python train.py --head_dim=64 --intermediate_size=6144 --rope_fraction=0.5
Each number is 128 + 32 x the weight over its row's rms, rounded and kept within 0 to 255. Layers, rows and columns count from 0. Numbers have three digits each. The size before them is the row's rms in percent of the matrix's.

# layer 4 MLP down, 768x6144, rms 0.025, rows 0-99, columns 2880-2943
099:140145125199102057078095091177167133135098108074167082097119149103164110154120106121136097087175120129105099140119123106130160080114175131142184149157156158110144147095097119159101094084215090
103:138064161142106057172126109163105068175112139153138162105138184094136110165136097050169076133147069142108121149075173121058132140053100140156127122168181145170137061152165128114111093086092116
102:105143143168074124109093124174148150141176147076117103102139100111133107213099147147165107140129100142153116114189100122085151148126080148125150112156111139139127119137111134062146124177144103
099:166154113174132136118138064074119162126156118143124176117111173127139170120136189148154130083143129106108151136130151182134130152142163100166132100209091097167088114099159105096131149069126148
096:100177136092101160119144105101092135122113080182147132054108149160085131160129117055125100128158167142114151110122055117078101094080112175150122137130130097059118078137101165083091115113101121
102:111100150144134091143140081144171096123084125085067112141072130134174098223164135095104116131117070113073100126140175115131085116113155181121076090111136100129134157130184093086166107138082144
100:195147123125113089114133194168093071100124097090028121076151169141128146099163102083115129112128085144158221127119140124130090134147070136164192123061147125125122160104166072122163110117113125
099:067115196134029143103167163095185168134084095126121176123108160147140169073182129122121173132134109137108130126156120138152121171130114092143107133129117128097121235100182152129128122129136133
097:154119075130105096106135094142127132151086159122083133189082104108186112143125087113126130199100156161166115099136117108152096140118117117126119132128106127137153145112107110092152074169134121
104:098127184161115155178085129136126101131110147167146141118088144135116127113119091083169121211129108195131149146044133142133171171107162128185113146137113134154096192115103128079110151131158129
104:102133133121117137079093133182111158149161110147083167164094099158099111126098125101132091135122156145118128160170182176124091123133117205160078114121115162151169132125151177235167104119130080
100:176153117108084179178166096108193114129119142130123123134154128077164072121129091127164095166138144063109155106150114146120109161113079147205107162115129134141139177097118148089093157130077101
106:151095169147155094161084086138091051147157166120098109136082081128087121124134175079137124175165141100122093131181120149106149124120150110177073111126179134132110108112181073165138175170057104
099:125136120122166143125110122081129085105201131094143154095177108126121180058157091127138167107166081060175142144101124162154078031197173088140179193114108142135115199092158128174079114235132171
102:126168162125187179127146065159177108136092118114131108175179064195111182113127120136160120205152132175118158151073151151116122109057123128102122146146152123166100166183126158100149093114118122
100:114066126192124149130171106133153087147120158096035117146117071092128075167122100103091090084122119119118115099177113089115064158066158104164105110109118111104125144150119108135147117157106142
099:115155162141156173141111107114154098094185073071139156124151109098101081106124129105088154127104140112126165133146111116119122099106111085112121059108103162092092159126041140147076085140073154
100:180158116144054093131188113169130111093103120102117117123161102136088133117144117112091147151134127183121143073176148089179129145144121159187099159149163138086106098148121083155122149120075143
102:138155172140134098183092164137150100152089136162137178056124132129099152085066146131103133138104097104095125072092055130061089129112133117147194081131163160102067088120088145122149161184114109
101:146121109113084173172064141128161147151150173116083136172141085168085075139185186083187060113144123098146119131126113157094116154141104103092093108071088115108161104130105117176128103030178102
098:155117151134068149108152229139093121139110212146095130120105098144164190124104125215120110133172140132097192110162123122164146083122117027131147147132091184097190083072059178174105149087120132
101:108177155127249188117116152115089165125083098139109113089154123131193135141153181132096140104122114115130119126117120184120147171166103090196120133095109123114090063164149121150092121080141176
101:116144133107118166142122120075128156060116119094115108125111154089122115133107203167126094147138146091163140094144098133162142085106114113107119135097126140159120133110130165166183175125113141
101:163106077151133121191128176055205140085123135125070063116133110122171158108124150165144149104113172137151086130093159140057134122131170050171143170130120130127152104117188191155095097173113119
101:122092081110190105076205129101078143141107156125140114136128121137152125128104106169155109153151122121109057156142138054126116127129161068146105136177079111111104074159099123101109111104110071
099:111133114058089156116111159099145154149080128121104134062139120090132053185138138109160133124112122170114175150145121131093119138190031148105163171125098113098103139132167177059050139114135116
099:074095117098147122113109181074161103148118133103153157159098156125146087137150139074150113137119127160058098098157109134176220103117122141112099182119114135099146159099104162151216123123044185
099:088127116115107153130120127113107086115120182178135170135137102122164154103090112200107112150130139058098176131127085123124137159155147144156112202147085137138136106141144090160133130109146149
102:116095120069119135088113156123118078161122166115136149081033097129180075126197117119094138138100149164081079129128129105157124136153129116103144117122141158135129105108117086128175084122193109
098:150120160221144146164151160126145152106100179149182114131139122146072078154092121112098146154167102100101174108143151057140180158128144170076133183152106127090090144119163102146145080081121139
103:157101099104155111155120130088158146165072079164173102094145166107064097134147067102154103145154129141151155101144057108109144136151149110153094129130139130127160131104116096180136189117102101
097:149091138108184127127179109138118161116129091132138127143171184156032126144101087098139095148126138113177164185161079160154088103148141118097157126171195109066157128160087148074159148126117140
099:106156151131074135143108108167070132181113167125106143085172131082094112171088157129091146125133190068121178138084177099088107155118151172158090216113101180099078165117111128122111136105161147
103:122122084157175130179191135142136068157061104109134217156058133145149101213099091056108148100147114154093117097139100090105173140146102136148149118126115082104158170088137149120095136146125076
099:124187098119101139141207182138176169113160114115057143126114139148133117085092160163122129118106133083094115243116153163066108109065117141098131142121160116105115154046185128137183154169181122
101:042103156192151152094092104135094107098106132107223174159154144152135132188142165148050173102098159074128201124186096139131163110179101102137118056116169155106116083122142126132058186109087127
103:128164139116169079055100166142142104114168129185083125127177144134133097149146091158132164101140121120146068111154158158111110138073153125186110093099121142130112204090143117138122110137192094
099:133164148122106111098153198043113183175110202124146077068154114110159172162161119103160144187131135091151116138135101075115144057126132132075086156151071137164147126131096138127187095132135095
104:153123105112132131148123117070114138107145075062164134156105178032138128141140071112174128134104093135092130111160129146084068074108150103120185126114080149133096164096121117117089141180116110
106:107114152167125101137130113142093157114131056151081113055047136159142106074161117124147164128146124101079142085114126175084161073172095097111151096137103097200028116122141096140130141101118154
100:118119098135142137126137160246153088132114110137070150103144156059155154152087220196132137107070088157102081107073148103134113197153157132131077125094186081099143094115155130111061111163129112
096:095163125090049130100153078082169127148117115131166084108030122070157134140124140179101144174170135139149126149095162112092161146147141098132132158192108124083091125158158147152139162129123094
101:146119090092149185101139169144151190155059148120128085132167129142161157137103094114131117149134174099172136139194076133085171078153162149136105137106093157090143155125152071130127159153098129
099:091110120097158166133130156121135088175167178116109103129180068160115101096115117166105144171109113118111119099118115113133129117108141179140186135084113113171151161179108131171111125144170164
098:158125095134121108152127137208128152134092099118075114198151145171124135115162116077131115168131108153096131074145173191166129101050152136195097147092162110101108132078115156137192195156157120
098:079118098156136157094187144142127113100100169131128145076173069164108111174119098124159089188138170132069091181098120085104056157152129091188142114179149162131141100102158116091148084124104141
097:101113177161102050123150162121156133113060118071124124112136094169110157159119122070159148128095107196113117157129165100163136141128149119086103088132131096133116093164126081207121147139172103
102:131128095087178089091145064149181141130129156125139143170119093135120166131089148090105125080132140162095133121134098124112125179136123153103060080110157121084157107119126162168143157107111184
098:140136195089112143129145119102160074159068138175143156117173105135142143093111091190170118161145107170151155126150164114128146098109123198119128150095106136131153211173081136169178124123144141
099:197104129116094116155149156205118166135192160107115151135175110059109124142163106155129136127123150127121105115125084164173119124130089145089105070084151140120078123165150176045090189180070177
100:121156089108175090151117119094088132106168091135122126097137155179124068104159187057179100145101099161127146043101183130184153118116139160170123157118090118139207118131036123116102089119183176
101:103081108113137167148163156114133082113076091117176140124142118096142138089131101125105166106105141072093110193149129103076110093053102061117133105127210127144159128114153200124132075088122098
100:121113111122093098087097126131096111121137081078145143100149126066118069103099139127117082115151116138162165084148106135163123124103088090178110085151123172111191061201112107205124127143111101
104:096154151105070117123096154113158106135155166114093185078102128057080148148103081128174160144126161150148070119091099182166102190153085057095132118147081118203174176072092144114129075105134180
100:156099107079111096128140144104162092107099139133159086159061110145099136114111131138155127156136135104133080131114163102094096113154144163100115151113125174069146140156179142130058163066207127
101:126087137104177126140160113104156140174100101147142130075164177120099111135095185127080095184157166118041133137184142111134129088124154097132154115122114118082155076119143161075063095081130104
099:143128113149188144195069173150133137119070135115196112173157157035128091123073146142133081157125106077074121105120137109121158141148205116131181155075102110147128148074065129056161089157117119
097:137142147147169093119183107121121202124156099169131151136185091120080112142200139129060171124149073127143096163106129140120153146132123154181126144072129149099159172101093137118146097157117115
104:096157183134108103093103131148136191093110171150104097106138097091069133089158153109151108102163144156133141130101150175116085123156150173153100113134203145171056120121148122087192144086110147
099:178158177119057163093175105157169097128100132101163114083077125064181123158089174099161174151125123158109167142116137106121112125095181175113125138127135185194098104180113142128102123120163173
099:161109058129110151105155177143084108166137128124126129081185124052155083156111146141105140106092086132145103108073069136167088071074133135104157138125136131148157185168156154093115152131149137
100:142134132148113186098139167068143104146074178089133134093116198103072102163059135115135113052098080126079118169156130154183170132129074126135097180115128119104090107134179143175128083069180140
101:114105152103154079148144230157160114105057099071106102158122086121155095115125058155131151131086089140104117080136112076147132164144165117170059101090102186115158107096158200102122064159161133
100:099127085085131154110099143140136137084146120100088096118108106098191125154161145129109187080116100084101156057144121108167172087091164027145126160088080153127161195131115121130156123078149154
103:159157126193147111153135133137157124082120124129093145120084130119090069102123088195086146100112105088130135142124109110084071212079122110118204103177129153048140136115191054135095139111100135
099:115126061137149131115053136090101194119182143074086147151130159133140129149112173168120105079111129180144114156085146179105170104125161121154061159111104124122137072128158129127136089120163106
109:132138148125147099111072090115114158112107128097146123085141129170151127136137093116097120142072154148105143182061110133183121173154114094113118125131116139120086152148168008085129138166092166
098:083175135188178148134170109163163076148078133113193094168181171153092111150158156174158047181183091140130192101151083128119187079122111148084121142105146136163101157091132175180142193173081124
101:103128118130096157095160135133087147127080136069081158141123122165073136110112125146159089163131180124169100110079098172139144149120092142088107157097148160169151139135110121123141116114150152
098:118157108146160125099147146149095180134103162113133161157087137086168141119139125155137118096191132126108128102140152141173162100147160088154120165075130115080105115183144158185127098153102173
101:169145087136176104172145118106119116121084123097108119137109099157183057081127117115136129168156130113127116121159181120084101121171116149084140134110183123125170089119126099066117095154088076
103:135169140145082119111135137094102153129095147136104129105102143100078115105150089127132132130115150138133104151078132159126072176124114167153132089052170016134145081167064170105122121121123161
099:085134135169168185119086122144103171176149152167144125164171057104156139154115087052099129150186130126112095107111149149196155159119132115118119157130155141109040127162139100065170090106131124
096:100164127122156112078120165126124117122136113111170154157128153052130137140106159116023091179185154116110137117139124124165117099124069113082128125150129182124119108088167078162115102059176119
102:095142089153135110143085185128109071153108136114114096135162125120158122140166136126111114108106129089096071118153161175075100132126095139111086101138126115074121109091042182126063069092089095
101:166098082110056132129119038077129087091173157163094128119123172122141169121156099076141165158121132138143143142143171120148147130098135091093141187151166114215158062130140156162144153114108111
102:045131153147076130128071073165117141050150098094117172111185140169086136154127095124115115094086162151153146084157086085116136071148124091133135086135142212113126071129128137163058167114147100
100:107105114160156184142137147130148079093111138142085161084122090125173117179130124118137164159141122137099099148132166122108145166097145099130121086134135144105137171129119128177106154082162158
104:120127163124121159090141178090137141111123152178053115162164080167121113181096082118109128168113130149076110184151197170143108169127154145222143162124152097173113103157132219105165133091129104
097:094123144095117139164137122096160153115137137133103143162055137129196125169136106157181138104098178151131112197118135162123053195119152180129135096166146144168107128137074110150122110101150108
100:074108146195063108164113081144119129171112157119171106134123180136121151162124126107154080123059135129156139159108149152105153160118109113100117111122167133143163162186132115145165169125142156
099:098158125121103169095146140130151162096097169159132135113109178181092137102151110146108124125145122124192160139115126098117105157116137181132081104096109084107107132128118130172153143191167117
102:120083111200086069157130147108112114092160103077139134098136076119171160163141162064124093085138144200171169129127122158136055077074168209158080100125152081142182139114138128136125071127076140
098:135156124129116129126115090145171112116075094118164111148163087148130167182144082133165111153127151085185101109129140166099074120102137114153143117180087126138136116131120070144162115142121161
099:134094118169172103071066090079076127147143096178139118157197130088101116138137138134116161105142133107117162119158162095158200123079120084076070110107089128131161173154116173145162082141086073
104:172150179102104122100169110106128136241135042148148111176167136097114057077124182134148134078151163107099111154149143149101117128216113139170182125084064162110084104085098190199103072126150191
101:127085108117098107109132135131123156163110144113177098082079140136144150150110118144142136100112142155165146140137077139140124113085116118124149132114146127160150172141075152138082126112168089
099:126140079105142154129155107139097094154130160198117130122153141079129120189154140096083157126096113081092154183125070155124147166157130116127078169100119134093168108107078091148117137087162083
098:086083122146122143169098111138101073150136174119109111137134172145146092125146125098140094136108109074177102116168141146159110123100071128143052167157095124092108098124067184078141114118112083
099:138125093100133127112140125117123096118167105081109061112118113128153127097097157103082131131090149139111109153095082146121171097112180077149132073191065129142140161117076126088093063076077125
099:110137101131152112094137124165112099113119132074191048114135139085145135106123165130132161094058139131151116142125098108136163169159182142128128126076138124106166181183124150141113145122117108
099:068124113139125126142073141158132171113137137182109165148121124093123090089118145150154184134110182148112141142112151153071157152194141096135109114124153059183061042130148188146113120153135165
100:099146176157088105076133141154111054175128138130105106109140152062131070131101128078125163115102163073140107133076117104096134107131148105123120089160146126048130118133139109089159071147125073
103:127126116160145093061142049099114108113156165097050131135186126126197112147106101111091136135130125092137179151150200111114149090122142114195149138099083118067101115124007148193101128117127108
098:167143152146115111181129123115092111182081135094112158161144085125143142117116123124103109139142160153130132124095127107073123076123130120156116157155138135125130159091135087079157107103123124
101:123094109153091180165176093119111106089157110101137164094131149150150154101143137113123156147165139118137144115087174166114141154149208109182083096165127179131174083139175130148124098122135107
099:121173162150139112088103135127087127112151073034173104093079142082129147168149089144102108171133085078087154115164120152154115114118094193134158166157156160124089095127144188139144093138117126
097:131206106119162118143119117103186136085072103096169090170117162151105126150114122130131124164133139106127112141106172148130152116157137104120135167102150069096113180118142143111106191137115165
098:119096075122174118126133147123161104140090193135136076147124141095164115153066139065108134114112117182085131093119180127120055090135143134092094135078103120120168128137168073036088167100113079
099:129179131109101125155167106153113188188171113110121118102102197149153172113189110147154170119089115138115103145127125133197217062135145160083111160127138147156146067157071124085130083176194136